python train.py --positions="rope" --rope_base=6570.0 --init="trunc" --init_std_o=0.0 --lr_mult_qkv=0.7 --decay_shape="sqrt" --final_lr_fraction=0.0
Each number is 200 + 40 x the weight over the matrix's rms, rounded and kept within 0 to 999. Layers, rows and columns count from 0.

# layer 4 MLP down, 128x320, rms 0.0935, rows 84-92, columns 160-319
200,225,234,257,216,185,211,274,182,188,230,209,198,203,194,219,247,128,181,242,309,165,192,213,239,167,248,139,224,178,184,224,121,218,201,213,172,230,191,195,193,209,151,196,173,211,232,136,269,190,227,210,194,225,165,206,223,275,254,203,168,115,253,215,178,223,211,225,215,195,141,163,166,271,141,279,228,244,182,144,242,287,241,195,189,207,190,268,266,194,200,243,244,268,154,212,180,197,138,162,231,172,189,146,212,222,209,219,207,259,163,195,187,197,273,216,183,241,219,181,143,256,211,269,158,189,289,232,260,231,188,207,174,237,210,168,160,109,154,127,162,200,159,162,163,262,168,179,239,161,231,164,191,136,215,80,198,229,164,244
184,162,160,278,147,157,200,293,135,240,243,193,254,275,304,294,259,170,218,190,212,295,176,173,160,91,278,207,104,118,138,287,226,162,161,238,256,94,255,222,133,242,160,121,89,203,221,75,206,289,162,183,269,368,246,199,229,118,271,239,262,251,190,248,156,198,251,227,215,248,159,208,213,181,145,217,237,142,252,160,265,167,190,195,265,207,163,120,221,288,194,179,254,128,261,213,286,244,306,130,161,273,343,187,179,211,225,128,270,161,263,169,167,267,202,171,128,223,184,229,305,211,186,61,213,243,214,187,202,232,270,256,154,149,180,72,246,93,159,136,18,208,169,121,151,207,239,181,221,166,268,167,233,157,223,230,279,149,198,224
146,209,231,186,174,181,193,196,223,149,151,161,165,162,189,169,191,234,100,104,176,206,232,197,209,183,213,155,203,148,233,128,192,136,250,155,216,269,202,149,194,235,206,145,228,241,199,235,183,250,204,223,185,134,181,185,215,286,173,210,244,268,165,220,162,164,201,113,185,134,258,203,271,229,199,193,219,237,201,199,240,182,201,240,179,216,167,204,200,227,199,260,174,170,175,183,213,270,221,248,179,167,125,173,138,186,198,218,164,183,139,178,212,250,183,172,250,142,160,175,228,212,170,185,238,205,169,187,266,125,188,173,173,204,260,219,200,232,194,198,250,190,247,204,202,218,204,271,183,263,215,198,198,188,236,231,188,172,206,180
228,212,85,179,186,207,229,180,184,297,149,230,244,201,160,200,200,160,165,239,188,238,210,177,181,236,193,202,150,176,159,192,190,252,167,220,261,173,207,239,142,156,220,165,207,113,219,202,190,123,222,273,173,175,212,142,226,239,182,187,237,185,223,198,258,243,234,224,142,278,194,224,182,163,180,218,218,212,255,185,180,265,225,165,182,244,240,184,193,161,184,198,237,126,196,196,177,246,209,219,157,229,187,184,198,226,231,247,300,146,221,202,195,223,213,212,127,208,261,194,223,158,173,177,146,110,151,165,188,151,255,173,185,194,232,181,220,205,157,108,228,187,180,201,202,261,244,193,144,193,187,207,141,211,251,225,214,153,251,140
203,171,247,232,209,218,130,183,176,281,189,203,218,162,157,251,161,131,216,243,193,210,249,175,162,141,232,253,205,254,269,188,139,192,213,128,232,175,190,250,210,182,204,179,196,186,205,277,277,215,345,169,231,204,191,145,198,222,240,172,206,164,160,158,209,268,234,215,194,241,197,150,216,224,135,209,162,210,213,224,200,171,239,273,212,167,270,287,236,174,174,179,168,202,143,201,144,242,200,170,198,137,171,206,262,276,199,174,212,191,199,182,193,241,210,142,255,180,208,226,192,174,229,197,199,220,186,201,231,218,192,218,192,248,162,200,207,186,196,209,186,218,194,217,148,196,226,185,137,223,199,257,228,187,155,159,278,257,182,203
180,173,179,231,152,186,186,233,148,210,204,124,187,228,198,195,217,283,232,154,137,283,100,241,200,185,198,223,166,200,159,219,189,258,201,132,172,158,218,196,154,179,200,184,236,211,138,189,203,263,115,266,237,230,187,219,215,174,209,235,143,215,244,181,215,172,247,200,150,189,216,283,151,251,202,222,202,113,175,236,85,199,252,212,131,174,223,261,217,237,203,132,186,132,205,245,211,191,184,185,191,231,209,167,214,190,187,263,257,230,179,155,268,162,163,187,160,135,212,224,174,210,213,238,192,166,93,158,220,188,239,134,164,160,104,240,156,222,217,172,120,210,278,183,214,198,328,229,265,251,225,151,220,178,189,248,97,190,125,184
175,129,174,165,186,231,183,162,150,215,163,152,198,226,151,294,193,105,195,230,203,189,199,216,180,167,215,159,176,170,211,198,144,173,185,297,167,182,190,232,205,192,199,179,212,205,133,191,151,245,202,212,220,181,194,217,177,166,185,179,191,203,279,190,182,190,231,237,183,227,193,165,231,158,250,237,187,187,223,173,209,204,186,218,190,196,236,204,213,173,229,216,161,197,214,216,168,310,221,208,207,216,300,233,215,150,252,186,211,201,205,164,190,139,168,216,135,176,210,150,157,139,182,187,218,259,178,277,252,234,225,263,184,150,212,153,182,183,166,156,278,206,232,159,151,256,281,216,212,177,177,191,222,269,148,210,188,175,161,224
175,240,208,167,157,203,272,214,163,155,186,204,259,219,220,266,226,208,204,187,151,227,231,152,147,192,160,226,257,235,250,187,157,209,253,237,211,201,210,146,159,204,108,186,159,168,168,227,192,204,225,195,124,148,180,89,165,223,239,200,206,242,191,236,206,147,176,205,212,228,224,205,139,160,138,189,170,224,279,164,173,172,211,104,197,182,162,181,195,165,186,153,128,241,243,122,193,184,163,306,262,211,118,215,214,217,172,158,140,167,201,192,253,170,232,176,235,266,243,178,208,189,141,227,134,180,187,189,192,168,165,225,221,168,211,187,317,171,230,188,166,242,155,162,231,173,241,240,212,188,196,225,191,241,185,147,236,158,146,263
118,188,145,179,237,190,195,204,218,157,170,225,208,230,125,231,237,249,240,168,236,216,211,267,218,204,208,190,221,227,241,179,216,273,195,234,211,197,193,198,229,165,218,198,203,191,151,181,234,189,215,196,175,168,186,242,232,262,293,179,146,187,253,153,136,248,182,200,178,221,118,174,193,220,282,172,250,116,203,153,192,188,279,247,197,224,204,228,157,213,179,276,263,189,196,172,275,190,262,178,274,155,197,174,198,217,217,197,228,189,223,273,218,237,198,196,200,198,191,206,177,190,186,236,152,147,220,243,181,310,158,266,183,210,223,254,234,173,204,187,262,202,256,206,214,308,139,112,148,197,202,227,252,180,224,210,156,214,204,137